config = dict(
    num_hidden_layers=8,
    hidden_size=192,
    num_attention_heads=6,
    num_key_value_heads=6,
    head_dim=32,
    intermediate_size=1152,
    vocab_size=1066,
    hidden_act='gelu',
    norm='layernorm',
    norm_place='pre',
    norm_eps=1e-05,
    positions='learned',
    qk_norm=False,
    attn_scale=0.177,
    bias='none',
    tie_word_embeddings=True,
    parallel_block=False,
    extras=['capped logits'],
    init='trunc',
    init_std_qkv=0.0339,
    init_std_o=0.00846,
    init_std_up=0.0339,
    init_std_down=0.00346,
    optimizer='muon',
    learning_rate=0.00649,
    lr_mult_qkv=0.4,
    lr_mult_o=3.0,
    beta1=0.9,
    lr_head=0.0188,
    max_grad_norm=2.0,
    warmup_steps=200,
    schedule='wsd',
    decay_fraction=0.709,
    decay_shape='linear',
    final_lr_fraction=0.0,
    batch_tokens=32768,
    max_seq_len=1024,
    doc_mask=True,
    train_tokens=200400000,
    max_steps=6116,
    dataset='wikipedia_en',
)
Each number is 128 + 24 x the weight over the matrix's rms, rounded and kept within 0 to 255. Layers, rows and columns count from 0. Numbers have three digits each.

# down: layer 2 MLP down (transposed), 1152x192, rms 0.0278, rows 441-476, columns 0-191
# up: layer 2 MLP up, 1152x192, rms 0.0779, rows 442-477, columns 0-191
down441:146156140143110179087095135128087139114142132182160142155105106124175155155148178091127129120140156108154082143122145126168100176141074083116100158132119118136125137095121142127142102139122165115114150106125083147145118144121143131144096100073129135090120102140132160170161131118141158110165107117156113083109144131165164104122110147184079179187084119103112141117122075110076142102109152147141129162087144149110130109141159136075136117136153097167116120140127151184111135112167108126108139151104155140128117104086116154166123143158144115094106120118047125104088128103140102116
up442:108120113130123139124128125090113101184105152123114110114086126111152108096134132138119117092114145115132146152090141141159102129144101137133171168102136134102140148111122113128135142147103120134109159118105117104128144126153142162147109113082139114118119107116092106139152143135141159122106160123124133141190082106129108140111150165115116125140119156105137140077173086131101141125134147135180161133098146119087117147127116128162157134113168128139112115140100165152088123117117139096144138138129138104099113113143147173113068113110131145131126137154118114107162130119125147130
down442:103139160096136119133137122150140141108145124124119115115159110126121121128112175088154171133147129092122103114132145128118167127129120157156131117151088125155148109101164143115129123099146095148128137145108121125130119112146142101145162126170143154137103107150132129136126136131114091149142139112095125113100111124109110104134120124113113160132164117153131131123130159117118127126138131136132122114123129089164132096125144151147117131116104140120147118111123124089139140111149104132109144112115139130159097122136096163161156092143117114140153139126128120149077112116136141153
up443:106151132116099117133158123151144114134143094147143153141130094116096139130124120132156138105152146125100099111138107117115160106143122116175158110159106139153120116140144148137101164136173147137117141110121140129109127123128090129141129094160123142102147148141102139165119142118093161095131137165134085150168098142123113082119125090121088151145152096126161125148141142143107130115124147114158122133121119179162128116109121134144104121158171149163137110106071121124134116127135163131105138135136104133177111116149097171153107130158105064100090136090149125144125140100113129136
down443:092106131098155136141108155116152166151112090123150145073105178160084132146104158119127144153091118128124131127153167137104116115154137146113184138136059136108147095103142130125163139130161138115162117118136159088095146168127112123123113171081148150147124105133159127155124112114091108098128130134117123055163154126184115107117170110116126157168111092139187090138125100107153104164155114084127133099159133116128129103118148084143097159128161105104127154120109117123149137133181136131137145138137186148095079141097094127153098128144113113130081126089158101103113130121136155133
up444:153153098122168145130120129128098125110110111115152134102115141102151140167135138138155099074134148139100153116119128126132149106097094116131169110154174177159107134098128116118091123106118119107136138112133147091127153192142104117119165163120126154121136164126123133083091111103092161090127123105082141137084139139102125142147153149137182099110165144132191125156139099115148142155105118072094143144127175140098107124135129164085114142163136111126126151140137129102131178131103131134104158131113124128144107142128149151094177095101112095138133111113147155170130122161108109097
down444:126125157116123093144140133151110101099150125110124125154152115136125103107129105099115169128131159144115108180124098147104135096179128135139121143162122078129136145143089142115135159130166153143108171127127128132122122090150137134126127098153130096139101127169154125130164109112109068127160168100146107112169108098157146147146124125133102113157102147120119118095093173144157098115148112181117134144136115094150152118098141095151123119129145139121133099149118126117109106135102120152101128112144103119110161119131121113135080145183133153105192135126128132093136149104124127112
up445:085139156132103113110137165148128132089088134131124136137164117116178127135145130132110114080133119135127164114111118091143089149143147103133137150132155164142120095083144109152095096135120124128151169140148118133152118122095159127147166131113094155159147146096146137117156127092140137130108151107123119081132134130098144121145138120146107162078162111116094118159135098122132134156097130141123148135119154091158144176126152135126102159144114138131135135108097143099118120141155112087100104146149118127102094092126108159121106135117150101107127150150112109122138130156137110119
down445:129100100098152115135124116119133111155160101140145146109111144135078116158123106137150146141108143128113091108148146154147174104162125127122167108117174108147142143187151113110143143119119132140135148119105134089119161124137123112102091129158139110132152109155101133143135118147148123127121108132128096173148133128140078151092111135115129130136120128145142131110126167103126125135128120125127127161114100143126126103149116115118128087121173143104123097108157096154137097100126127157160135136117133115137153124097134120115111125111145111132136096127169153127106124101141130109
up446:092146127114136090073108141143093187094181116131159164128108140115215128096105130159143117070105151114101172121138128135109120097116133122101125090133109121111157117150116074087122201151119114096132108093088146145150147131129160157083132149095136198142097109172142123128197109119140105167114143085099176121116152134120160120114132145145175117079161141153138170128134138115104154156116139115144117165131124113122087116164099147199140108107157115166138147157146151105112192148117145125106107118087135099126170092094117094137114182114093061148089081112128157153089151121103161141
down446:135114115152112137149144100142141100161137160163131075136181117148086056148165145102123155184141163158140112108158107108121185150150117125133123124139154111105107150116108138132131090143130166143137147128163104156083132130144108124109091085177115076136115117142117117118101093117131144133140135160143093119148133114116143141098139121145111134193065140101118102130148130166124104150095094130134115113137131197129109129151136101092080094152133109124108140121102091112141062132153125122148151106141083169100108165150145086129141125174162118122137178173090107148158155117127122106
up447:126102128118117125108082111122123159140132124116114111152140115103105132105116125140135098150143150118145120116152138142145141181148118141121107152126099118165151148134121106136180146110164149137128107147084155149150144116134111106120111120165122105118116108153123106098129077119100165127175108143101106176134159100133103128129137101131135108149084098101106176113198154145160130144108100128118111133145140108140111107166125125122092098115200117143135160122150141124141137124165133154181145123139121124107107127103152139075161139143135112141124141131140104096122152107082117136
down447:109114086111088111104099127126086154146077145079133138140083134184139129141129120163116093129150151105132122148124128128160133079118143177110138111113127151121095126124143146122157162129088145133151057122108123132100080148120112156148167135144131134111122150126132137116115118115148151109110158159122101145152141133165087123106126107146155176122128121124119135139141118132155127129154117146120107173122145149072119114122086183148139129125157142118195162102138114120113092114119138123148188162128115172141125152101100172110082115101142171122107162108130086119129113117130106148
up448:107150098129137160109095160137137123148132139138154133154134143147151109168118128150121126119121134133146159137119121112123128156159117179142124151152107131114150186134104103119151133099089128135139132113142114137148140104136102103130066172124145137145135132126137119124095104122079131096134138152120127111153148114128127101113147106124129142097145139145140141147153132166134087133135107124153124113148138125090170136129157116106127148090137161126094118146101135127132153118098141111137158106111127134122138120122128127120122082127123123130117133116126150089114136137093120111
down448:131106087109130112131157142143110108106117174114104139144113117126138142118103081110150162137161119152168115152124156154156134147102122093108127154104105157139084136120160138139153120151120118137119125108137115120166103136124156102132126141100136102105119118133115101113164125118142155145146104134141136111093123114125131136117136136129127141136140147138104112086125118121146140111120136159132133125136125095115121139137138158137107131098120128130116144137132111111157122140104111135129135084143137138138154133130154107166148154130114160087128101139124155123110133110171139114
up449:113096150141102101132103118130144152128127123118108113123145134094129150125110138105136133113156153115109130123144114143105115132129147113100131093090112143121131111124125134107127116161116145110116101112114132133119146128101179122130132138131133134137135145138121101132112135155139133139136123138101115117096123136122126144142111123137134131124127147139152115123129123113138147129137143122134128124139137130144122126142111125142154127133121099136158126135112113145150140122142117127115141156142136130120136127140146122120101125130112128117115124145146160153115134145150136143
down449:152129120133101142123144141159100114139120156136126127127128130119120116139135092100173150145137108136142114145101128112149107116111164124132109172133131119101124097127118126143149120185110129127132131126132120132115147130128146077134097106094127120140148122119122153127125149106101118132117134128123132133133145119122120153147118133138131138142119116102135125154102109111141143135152152129137158128121139149148149111152121137129141131119098119132139112135112115125130111091134119114149128144110125132104144092131152143122140148135123132112115146093129153135103111112139128132
up450:137164164101169135154138117159097204073152142171147106212101121107121049143116127110087132108160136132116117094148154132081110124122123100151060185120159146137098144127163091132117104129129124130138161140132133125086099106098111090113131108154155141099178123120125116115077072136138080143112084135108080130184119097097132142173122117121123157141135176117133100121178095143152133172093141126149081110101151105132127216140131109183137123156132114102149129118077150151147142145117133128111126096140114114145133128148174133080163088109075150115169117083161168119099131163128158099
down450:118119096065136117090165192118128116126164121102153146220129165127145149123076083167089162114161096139159087135121145108138145108114128196164091098111145159158109132136143126110135155140159188157075154114072191156128126142162107067087102123174139119169139118115124108094117122145158132097135124167149130143109096126094184131146138167061169111099093172088136172120157125121141085154140121197091144104069131102119112105079180106177036109146142097100098173115119135108116126161123132157126143123116122122152105068133126124173118144158085068118127111096154148092118143160119115141
up451:147122170106103159144107110091124126125220119090154099133101128131157128115126125113136092149137118163142162093099133138132123168124150134147178186119145138141130105131145088096141121122146111171117129147121146182102146128099109125077133137131101134143173086108057122104172111144155138084124124101111135125127137091122100111139137142147148142099129141141154116118114105063162126166098065140114084131130084136139104135157158144200114109180112149104142122117105143136118129102101074161134123143159147118155109175125110106088062145139135113098146116143109108108143101125095144131
down451:137100093122137174128132127152189159131110120154109159127134135128135156112129133093123123114079175087162125137129122115127146127150145155144141160126104123097090142136113079116166139136114091137112125170057143151102184105172142124156156158093109111117126104165120137154142139113111177134130136132118100098140158146212118122067123140116176109142106129130126143124112052110141117170117141151142119098124132132101126090108094156119108123062168140122138123127102093126118125159128165123088165134086106144088136154127150100120153141126108117124097078153083143192143109134146077171
up452:151153116101119155121132142125146114153132111144082136127151113152096106156124162144150118124090128132145139132096158145141102131095096109117118086160147113154116143104186146145127136123145102131138180104150124113146152134131098090115129123107126116120147139163083153140121137129121150138132118108150080122120142129134132136129107113099105154106119115138133146124138095110128166131143137100138099115114111142126109143134140120100149098129132108111163112135161121143158157147099111092160093157129115096154140150105162155119142082143114151083079156113128094111187137184106162133
down452:129097140156090135115147109132088137094105133135127146128167121116141153146119115118127147095141116159098119150103095145083122137104155130099151146136159150112120107161120124127133124127109104094151162115105114091139184137130133138130107177156133139147143121084161077152138146119133083095123104149113130073108131115126179147121175112130113147075150145132139108121124148117156153118094112124148087091143122162144125103132170121077098125100127090165122128127132124138128115158163124100167148160126147132132145169127114128102119127178181118131165082131143147132143143120084099110
up453:129094124161136169138132116158138053124122126112125062129125122142141120122128099124126131118125150180134131133110081145120142144115126110127128165147105129144125133121144130125125127154107110105122162111139092146165149120126126151117084160108107117122135176144114138122143146137142124078098121180140155138122113123081110111136127161118165116124129151139128152104146093094122128141127106127095143112128135118116121117112114145117141153110149141145157108143089111127146138121109163112188092074169150116133145126160133133114048142103124150137101160153111134130119128124127149092
down453:145164123137114075091148099142164134156109137107139170121136105145126140122147112093081139114102141124135087161118153071118098135142077131094100110153131154075153150115122108156140126156123103104122120152108090180081118132118140143140130118109125120141118112126148142157114101147089158145142120135115094104072153121130136139134093143120132123157159158128151130121137086136132113118103127158143118174136118105122135140123122118157151104143129130103110135110145154098108119152141122125114130130141136146109136164148143097139166118160170152123173145136140104106101156140149125133
up454:096125141135128100112136128138098107145139146145116135154106105118123138132122130126162149130107126129165149137097138128133093097141131127149115091131131144165093137084117130101138129126171125113110165071137136120096141140110133169115171128122122115106123135115112156137124149140159130118087119111106113126155137113105096120129088122171136135130115144105107088104138092123168166149116140129093154084154098086132147132148117117144128111097190143123166118150118123108146126128135141100149140153156179147116122088149103102130144160134093135127116119150160135137129145130162128103
down454:146152139101116115110145099132148112153125166107104149152142170161102117079095117096130140136120147172126113142192138098154128108099111116166123144113103125101125110123113108110107093113141117156134108083125119100138126135132135106109103109105095116179143114152099142160134135132118154166129127147133153111100130141120131154154162086102148134086128137085098160108124161162128096127125093118102112143145154120102119132129114141151127147156121128115113145157156140147112152126150100106106161135095116104136130137153104161099150133182155134132137165106155095147110128158140117160
up455:136120128103133145154116120179161112134128123119171140167159132113119109138134139113134117136120117116121117094099118114147164137145139114138134076128114139121102162101105101108102117087132173134140119116128115135094117118127140145107126126059139134143159128141123131157141136111146106143109098154123133122137146152129132129154112130129094144144122147137106128149145112156153131102113116117115150123131131122147135148125110139155131130115133133127152129137103109149148127119118100132133175119125138136139117141116119117148124110114094161130165122116134112090106105160150154128
down455:099108104135120132128149147151158105103122152075137128157154165129116107115119185093149106125136120110133123147130165123116107116132128091153144138120138120102129148117122121116125143083113183141124127092137141143155112104135121118096117138110114145115173152093143089142139112111131068117127152127157154131154163151139119147138170132092127125079116144110134127120137140152113148116129091133124104108155145142107128129120126131124103123153116122152133144160105119148117111157082136133165176122112146141133134118136112117120120108132121133137171080156125111123117120136145114135
up456:121139121150133135132153102154139145120121128093164098156120123107112134139086127109163119117134168149131133128084150163174149135120118144134142101079135123133112131098134154113154116079120142105123170104139125138146088106127150133129125153183120140119157115145154107142106134136128129128125124144119101108136137128121123119166124139119127114149127142131140139140108083107092133118123143127168092093138136153129118122111124157131128091140141119147173112141125110119142138135122154131114133146155124116117134133131125127106115135131136109103125127156157137142133130119138143151
down456:136125128114105103124164154143157117182088137128092121132144103111156158111138128114129145130158121114144102134160139140112093117139146111134116144139124125147111125121135124134132122128152100119122141106119130129101137140128143118112098125120125100089101100138085139127106142112135123137109123134101143122133143111128140130139139165161076116133140080117141104142178170127104133118155120141123128153145137107137141102175131113147122136080081146143121166145127122132114108126134144129158147132129126110147133138088160152134122161132075124127131115148085121095132120142125160156
up457:113081110100122164124114115174114143107088104150078136132114080143167130164162098115093166183146106072123115139106176087168069116098106147127149129114107138142095120151140103106115173109099127133128135148104124087119124149112196121145151179152116160116140146108165151130150087113140147120155155147071161128147099084141116144140103135114097089101111178115163149132173165122142074109089127121114125171166128104116094124166095149175136114102085166153123142110160126118142122100115149121121118150126122123119140125106108102163112114150146113108165152108162098152141147145103137146
down457:185113146110153177170130087115133166144138130142129157126135128134084075067144163097077124107127155186137129122144115170090109147142142131187111116105095135119129073131093146122147133146142123108108128130143116154058139124154121117123172093142181155089111102132129109144095169135108139124138146132145140152139121134158156087129097133121121148132171103145134131173110106134102153117121110112136095119066078170128123108166116098121164114169124104079114110139099133153177143134113139137103113111083152141134117150150095143108166133128107140134033136081146148100135135166144174133
up458:150124145135124105113122086136107141143130138107101162151140120130120130122109117163169106091095114127125102175114092137103139123147113143117106116133085120107124081139132164138131090126097170134108145140133066095110165151142121166149112160140095121168150141130143138154107165141129122144115127135114123109142105134122091086141118147131078109121113153139133154168129149079088134133115135154103159120060150164169111157109129180124162128199132145141081076118112113110113111125110120129151161134166117147163116179153080138124121120175094088154129153127164147105071176123153112102
down458:128127140143154142124140109140133168123131092119159120163119133103123149132135122137101129123169148139104181061124153117167099113115111104170108128135133168132128121123093106079109146087155122137162136092143169152128153135121154112101078099128118178125116083086099148123106132124126137115102126106134127088146118134134104110134099121156173131148120086111139133126126124184157151119128122083151121156158131093125133153145123087129150164129135112121170122184150150172161159146139115167134125088120144073118113087121193107123136113116123104120130095136086107108169130126087154123
up459:133107161109110145114168125114120097098066116087166143169118164100159109087101124124145113161155147127106092114148127110114115102104158096128129102124123117108112098115114163112098119118113133104085094166137162109131134123103168142158111110130165141158149133129112136126094123124150106126149118103174153127189127158077104123149125139094150170129132119101139108110110155091092126151125116153144175099154127157151152128122118173134130138086136095074114151159095134175113153141096157156124157123086169195186171116127112142145147095114128102159178119153155097188075066107178136135
down459:144093140142113134138116056127128178102199101150085190166108114088077171157148137131144101108161142159110119132193107138110142120121098107055131139188106088131129092140118169109155158110122123144074125170145191138104136154118136121170110111103185136144107138129088090140114112158123095108173149139119108203149139111142119173106111160107152138157126155092150139132132145141133166142083122093195099136152116129124113142117119132153181169121090085103091128138119085203104112174049103112127130132103124079128112134119124135142110126086123150139120090142120110122146120097125128112
up460:097133109148146113130136116150101132129160146120153146127136126150135097114129104158115123116114145133111153141136111108144145146095113100102110102102136157134154086111126098121127133144128158134126102100170111112142154087130104121116164120109134095148109151140122137127111125122168137137131131124126124136096114147160131142152114143107123122130122162128167125135159133116137152131100155137114099118105105132148125120176126100129130115118117147115136123131119177118137157135128133112122113143122109164157160122121098158165129164136125129122155149125126106120129123138124138126
down460:120138139131129103133138142130124145127126123113125141132107142112113131174130139125141114121139132123131153139129122155101132122121150145192133129134144133153116138148129146151123116110123142128120159123123124120136129130136117121134119106123100153113130088138124119123115138142121101092125103152166117140139122118093121128116144121134114127112131139130124119106121134184131130115129119104111152120162142131157132130101121119143113106154155128129139102101123103147134123130101140095112134090132141111121112131144159120133125081099125128145101140100113153128124142155129137137
up461:139129127085175112119136135126114150154136137130138155119137127110148158137118098139111136139133117104103130125151119158150100091127140100110130118091120171160107149108150121114116128101093077146145132129138127129089147121125164093143097105144132115110125139123116145128140100086127135125115136126160169138142130108110129137100132124140149138105140135105134094125131106114117113114128127128147153121136158152145146156126148147173130126129135106131134172133102112139129102124139117128131130119119169094088139122111133167108129120136103128101094138105133109150116158161101142151
down461:128116117134102147161141115160136108099118110082127066107089137187126123144169120115109100141152149146136104137131139118103151145141131129182142110118137138104151138144137132158139174140149137112120125112134110129141116114107099170118162137111119129138148116113103134110140127137120145134176088124126120121092090110122131118165130123109109107136134130136113130131110134141143076146167129106124121141092113107137142106134128121126107147146088131124139123136138118145123096134165106145143119142095107166125149122148127162151131126118182123144133118105137107126143104131123141105
up462:116141090150109125121087128145054130139114148115115133114131115106113133143109088104112149109112101090083138114104135125096104137125150123133125167127105148110103156165158095129125133133142109112134165157098110102124126160153145154106117145128104151140106182163117119116140130116108121121086121110136121120121147145101139166146153137153104130129160107140125157140168110102134136123080140158090099133121138127117125098127140092159108102126142124156108116118116152145117170115130165129136147155146103120129132153102143152138153151113096087148109132137127157152141133136092171132
down462:127137158099142124138150140115130129128136101124147120139157148123154112115120118145158111152088158087138112135079110172177162094133157121161169142125142116145109130118075122118116113104118142146140121125149149136132112111134133095133138119153116112156138103114123120157138134103143144117141182161167164133137085126173107155106113110108093162146094138115149133143122174145127132126126124138130161141134132147107148126104115154127087113091129135120122150134114128106134093120087084107116103109141165138156124138124081084113113102137140145122140128142136099129129136083096089133
up463:131146125124165138161139136141130157128132127123138146142113137108143124147136134107145110121135101130141122139126157100128105134115112110133118082154150139152097157133127092153170120113154119141143113114130132118125125113134123113141145129120118168132132174118148112086154107114107118126138119119123083141139146105137112090144137111100141121123117099142123133150160117125120111146112116124129107148135096148160089142142145170121123133108137128154120116119139098119135111173138138150112146121176107132092137114126140124136138113116089162128127150128137113168110112123124162124
down463:112145143120134101104134131119121101128125141104107128159133098158125115119096141131106112154109162128147138112133132130132154098114142161145139141094127113110145129117132161098126124134120141122100147111122128157154155147160134096123127118127119121167124130151096128127113114116127124132126151116122175132112097125077134138130138137162112136129136152110124158123120166156114116117145114133138128120138137117080120099118143143136105128148162121119162140118160122101123121110124120137169116124139138129142125149152126121131111131118112124112138131101139112136144135140116100102
up464:122139136105119130122142146102150067126094139134105113136120094120118120121129132135141167119118118128108092105125113140137117120108158130113116112130127129098134143105113128139098155155111135148130120141107131131130147107132160061135123099085167166137150127121123128140098159122122129103138142137113099123156124134154148125109122138143134165141114094125133146123122160154123144137155103180127125161164134135129113155132146125111117113129134142141175164103130157115116131132118127114098171156144163134100157141134131144123127119127106125105110151104127135120132152108135161149
down464:126100104135147107108129135163139149111166140101132111114135140097115119130146115095142136131134124108143116119136139109137137128128102144107117150161145123123123127146168114106113089113134141139152155122103112101142169132118127150130129121159133081142179120131136129138102117130087152135144148129142131146119142096158112131123102110096075128107082140072145078138135129113143138114134154154126111111130149139127134133166122150114149144146092086111143140122150139106165133134124131115144142151131098147144141141136110079106136121135159111107132155131156120132119133102158108149
up465:090132072129103145110167138134128084153145134144082139136116161088121131131126132126132116132092144137114136092135152210108088110122151137166100169151149157142144154108122095124089115187091147116135140152124143088133166115113141174143119098128159149150135112138163109108126135159133164102134127079083091151150187148112127107115136155066124062108147092096100118086114045160106143098115159206124114080135136150090171147120158123114139123153111151151086145120121108102159112100136102115120132106164167134087120099154135128115144161079128162115113094108133115143141133149106135144
down465:118150166161161108083168177155200133097118136123154142137084110143140095171087142125125113076108131081163152171178131138097167154129126132147112086153089123172155089133184149146112149127139101092116135117144080133132107126148123109112146077118129160127099105134125142168140169114114112139166183170118142111087184142155120112126117085142099096124117128125118138114097157175136124097143126158169112119072109098089104090146091103117095129104110137093114100120140158166104162149139129119096142117111144112119124132117147107173135166094063163132155159094127148105121098144133135150
up466:146159129137124096148126135152145126127195095127155137146148135111139131126097119136114105118144146144064147112123100141115160129078071126172145141080116135142126114123126183099131110142155151208116182115144082107104152163104141149148139110075119112132090103130164129100178137096103158109115147122106139093147135125085114132147139114080107137130139119127140153082149125117100141145156165112151168075151111108092155135125128133104132141098114118153145089120120095149136114130133156115091094145122112113143114089169113102116123159146110149137130142145118141122108121158095149132
down466:115092103137092136102085119154082127121072133094120163089086148180104101120122112143138128108136150096142094141176150116127145135175143152096144131171125097144101161117129105123153117134131137127169126108093150092186104148142122084110121141156107154128171166129126120128135163108148127135115157127149147160121087136146150141103129126136131157121147118118110102158110117082126132123139093142137115170139136148138138196132096105126140102154119114110135157131134161138137144135143104169130125129126155118120138129088123130118122124113133116091090126105129095087146121143179145097
up467:139125092138140085153110156136082130159104108198152110143139145138114132102118141118109144153127130137154147130098127143119122147123123130158088139141121110143090160125117158140154106143131111070113114114145115108088148117111115090141134218114140184107149131134155188149142116157116110105120130152134084146162132111131128103144141148155134146132109093135154108104094125092106099165129143112081117152179144121116102125144136082159142093118122094122115112152070129148092124126127118109134144114121150141112155149131133064131122123122147129127122144132140149158114172135138117133
down467:145131128149109131104105102122124157081147097108117114107125112177134132126133135087163133105128173133148147128140113144118081141084130090097121118148137152135139120091123136137119108135121117112114106133123135130123121121130115119056167132151127118124155104104170130167116115160126116131119105105134132124189164151099113142128151146178132192132173138105180117172187115156130117124150086112152120114149094093089101110103127148143110145161134118097126138110138152124149108137117150178090127068146139164142150062147119159081135119148171083162108144154147152082113118138112127110
up468:116123150108111102177139103100141072163131160163112129131139101136121101103154117139163087133124119107118115164135111139084122115116182101153124091149093130188123135128114157132116077137154087080084140140132128119128075178120128118134119143159117111123131163177068117083099145113129126151105097138187114114140146125163095112157162170092108116117091138151184047122159130170198099133155147090119159100098133181112153157113148102118131110158129144127053184138153118145067107120132184139118140148102080115102135164132123147126166140143173176112120084116148139157152090086102108076
down468:129132124094089138152068103138109152143124139174136127151212120145116092134122119127146146166143121122091092099186173160162138057167125154163151118090153160135163092141111128144131156081174085141083153143128121083124129188068076159153119158148090143139108175100136134135062077112159093130022128162138099102119080126136125137136219165112117125140098152125131157143127147133157140130151125159115104085117121161167160144117174137155097145096120165106152156103177081100099144131091133054125096156151122128081137081064167129137109119154115120132202120081139093124190090080095108160
up469:115114130139113148086115135139114120126112152139125154138075132127119114122104096134139103127155110123123137126154151129139125129122125108116138132143125145155138124137128103123117120161170142128113142106139113134107136105145118093118117134127092126166149133094152114156165120135115127142126134127141134142163146140124138125115125107117134120117120129121133147132118132164112087118107126115128117135135106112117115121139130116146107117145124119134139107169128100130122140134126114097155164139134145126126144114127103154105156135132130157125118135125128134104112137157109158148
down469:170138139160142106116127158137145113092107106146130114113131109097123115129125151130116132121121137155165166124111169120160140119156101136118130127138111123091135125119159128144081116183144135131150161099109136121081166137141113094149142148145119131119139126131135148123144142107140121116136120133125106127145119126167100127124133140126150124123148108098120165129138153120151113140108113151090135127084115141127135127114105100123103138070098160136083126127123081123117140133149126148123137138151119112165142127140100125098088110134142140136130131138122167111110135168123117100
up470:128141142144119116114100129136129130166142110156151143117146147148128108172115133130169111137118114125149160127102101150154128127111129117103154146183127103123087170112113105139148102117120137106111097131136132153107124134106123131126142118140093118129157094143124144104154116120120165156151127100159160087141108160122134087131142120101124156162106096135143123139078121117129111083153124118105118111124102132136177156178128125112116131100140130100117151130129132112068163108098109098162126099126173188119140137074144143153152119144133172152134087105154099152141139103100113122
down470:136144139177165108065150152103097146153096118121093168143094141135157100128158114157146106130114108174155131121159134148185095143098142127092134128124132129138096103128133127146121107132148130159124133108159141124103060132117141081072153111123113097120104137134102147135111134086118157125110118103121131106162097127149149108117099150106144127118118095144125129127098155083150152104168145150135111136125141120160118152158110137165150077115184144138150130113122132137122166119155154145135111123094083124112123116103182126125123138161113129147156090124148109155134118107142106135
up471:097122116119096148125145090098137081141134144149143107144131138136163142145154136118099104136138140135199110155102104130138105132116155120147126177122097098156134141091091135171090147122107121139091128155134101108110135152132157126119122110099191131154133139131133137120124172131101144132152130158122136138127122094126116163118134128116125160165110116123118107114143143117128165118117117125133133147182120136109118133111075157117145078076110109099143128147160118170090105140069130163180110152113122147127129129102161134146124132099121114108136132101113119151117090110139169095
down471:152110137125127126132119126084123151120125126145149160128122136125130104148129110078141147138146150116160116133128115128088156143164119102093126126141110148194154120092143148141080106151081136158121151125109124109107153126125146136110122122082160073142107122181105104146127148137133153151100115120139118139121110153145063115123096107112133150162139171139109133156124171071121136151123145123136118100142086121111150121151111116103141104119118107122112094126160104152181151103112094152182112151146136145128142192082150165124105146085113144172111099104103114106103126120125186142
up472:116126111110143112103099130114142106111127155135132129138129124133147133119159157116131110102120091102133146157121110135148092143120164103125150080155132100154117130142161140145120092132144111149137110075156156152128142127150112096160097133182105135132151150098140141159129094124149116068156127122118115146132108143171170138129130128139123107122123126141144117165116152158162142136126125152120097149142120121165107114132127099112120094137144122143152139106111116090169160128160124157140131170098131076109111197139149099092159184117118127120113120114113118095116102109131127121
down472:116137147120121132145142189130104121148116117123156141124134133124108112133081150119131124122133150157136122096129105147118156118156104133157149142134129107137114126150118127105124123136128139126136110129145098111117133166154126135093173117109137115119131122125098125153127148129141112130108116124135134141126108165085118108139126176136139161070110131126120137121120134118144129108134121103089132121134142145124151112124155131148127114136114119120073110132108140127121129138111143133141151120155100165143151120123081148163071080149158132103134144130120099141131141118169150128
up473:143136122105158170099185110139129112109049129131126126098082110147141104145109115126126161138090118149152170139075148088111104102168172094118149086099159127141108128115185139160124090104134132122138114130115124120119119146143125133101145145180119166126130158118144108124090133123135114159122106084126122160125164120161148187128106117151141118116135139121111088104143134081141161169158109107126158109136157090153129152114153106117139113175131112086098143080118136187134131099169157148114126147123131149118111146108086121116113124069114125111124163116127172180099102168150131092
down473:137114145149117115173083145114142097189150151087088127130169163099123166144125140136156137160178120108106078094150109148161109113109089121137124106172133141122151130136081100117157149145108157147104142151145132147157117141108129126142079114119134112153140146117123124102126142129109103112121126143083140094135115108082107090088146147123140125116139137154139189161099132149150104130106162155144106167078081154111150114160139149126158165063129131122144122152134121097121133135083100119151133135092107116105127143121150125129128142184153107137124097128125097112122114115132100173
up474:139163151123150132128121155159118115109172121139141162168130133131139090123122147109129120137171097151152150087156143151147171075147154137139185130164109139101104102104121142123137137141107163115108140145123079086179147111089145105056093098118121144104145092115137135124175121134135125080146130111113136161117107120104141103140138110112146148135116096106141118078129126104084080140149086149120124133146122125124117104122117159113120136106145109118148129121112137108123142117086101170101111105159186121154087126108133127102157127092126139115127147134128121122112120158124142146
down474:133129107131136094158129119151114099161113134156093115110124141112099143114107121117142139117092156125125120176143105145111102154094126103133133109130131115151140129145129115156121125132119118154123163143129142149096095118136139163150139200105150130112141132119140110133128114088106130179116123124134120101133124135119094132119132157101122135118131129122150134116145133119159134155102124133110162127159109134119109129131116089131151168157116129129088160140137169161130119097146157076134114166123079124112169127138129106162123103101119110119152145121107107132141130120142125107
up475:103160096128149125104153131113091133155140156106096150156090132134140102157182117092118119132138118123128139144132105121204129141152103134188120135123165106135121118139102128144173148153171103144119147054147139116175101108138090125138162114109106148142122143050187141166139146145126110131119130177108114118164107098127130101111134137139160099118111161096150091090097127038154146135111135066153084196119179172161166097166056136108091094134111092139135113139084124183075137100145149154157134150110092155130110175160090144103095113129084179162166168082138133145122102124114150134
down475:120138089158161168155101179146118120141125098114122187128104117084136174093112129131153124141123141154131117134083141182038172152124183128084117146064120161146195093157160145108091113109124121153096124096150113097132184128146123131092131072133109103117114145165160100140140127141127077150156088114160157162120140147085162118123141126095130137130135153157124192123126169190081077093091066084185171098143152124129098113145106133166105166120125091195130097141120091143120106082125104144107074181135127116100139116147160123129120140119102162141092114101131156125107124143091154123
up476:115116124119131150094148125131157136120148162130114134121152154146130137138132108146132127164147109100164171129115108181145110135189113101136089092117122143169110142173109146141122125119127088100135115128119136102137139126146126121123163102160136122133130142139068132103105135097111123118137101115071124077131098158125122108097133102115095167143097095113133151143126132138103144107175106123133141145143104131156149147143141157121123130097130131110138133158130119141129142167134141128158109175142136117138080157118116146112135097117146116171134107153105096123104116141161126108
down476:111111079147141126135116124122122101109105139125105172142149142172148114101139114127135173163099118162119159148150132109171144148158073125101110159100174116114159142142113109061113117110134098135128097160138153136149102089103141104157108149082134141175154142096123146102138081114115138148125102108107117122145127154106116118152139143116141135103167112113133139146095137126127132152129165146162135122171105128105115116124163131134109125111114120087050119124112124149130131116119142147126080139129085131165176142078154144187135121144132111155120132126130156119152146129108114105
up477:111109104103125125135130079133109126141155186147108119158141133136113128116138138118127108119082117136140127108115163104105135134097125149146095192117112149164118162172112114143153159092124127137157167122111093156114173142115118106122105124116177146095130135144105189174139154104133107114129130179098071120151083133127144146081150111155106124157150119153126154109121062141099103122153120126090118135123101152154128187122157101168129120166120142167104130132156132130120130102101118106117161101111097149136143140121136088095155131161126081153116155097128131105107129107095095116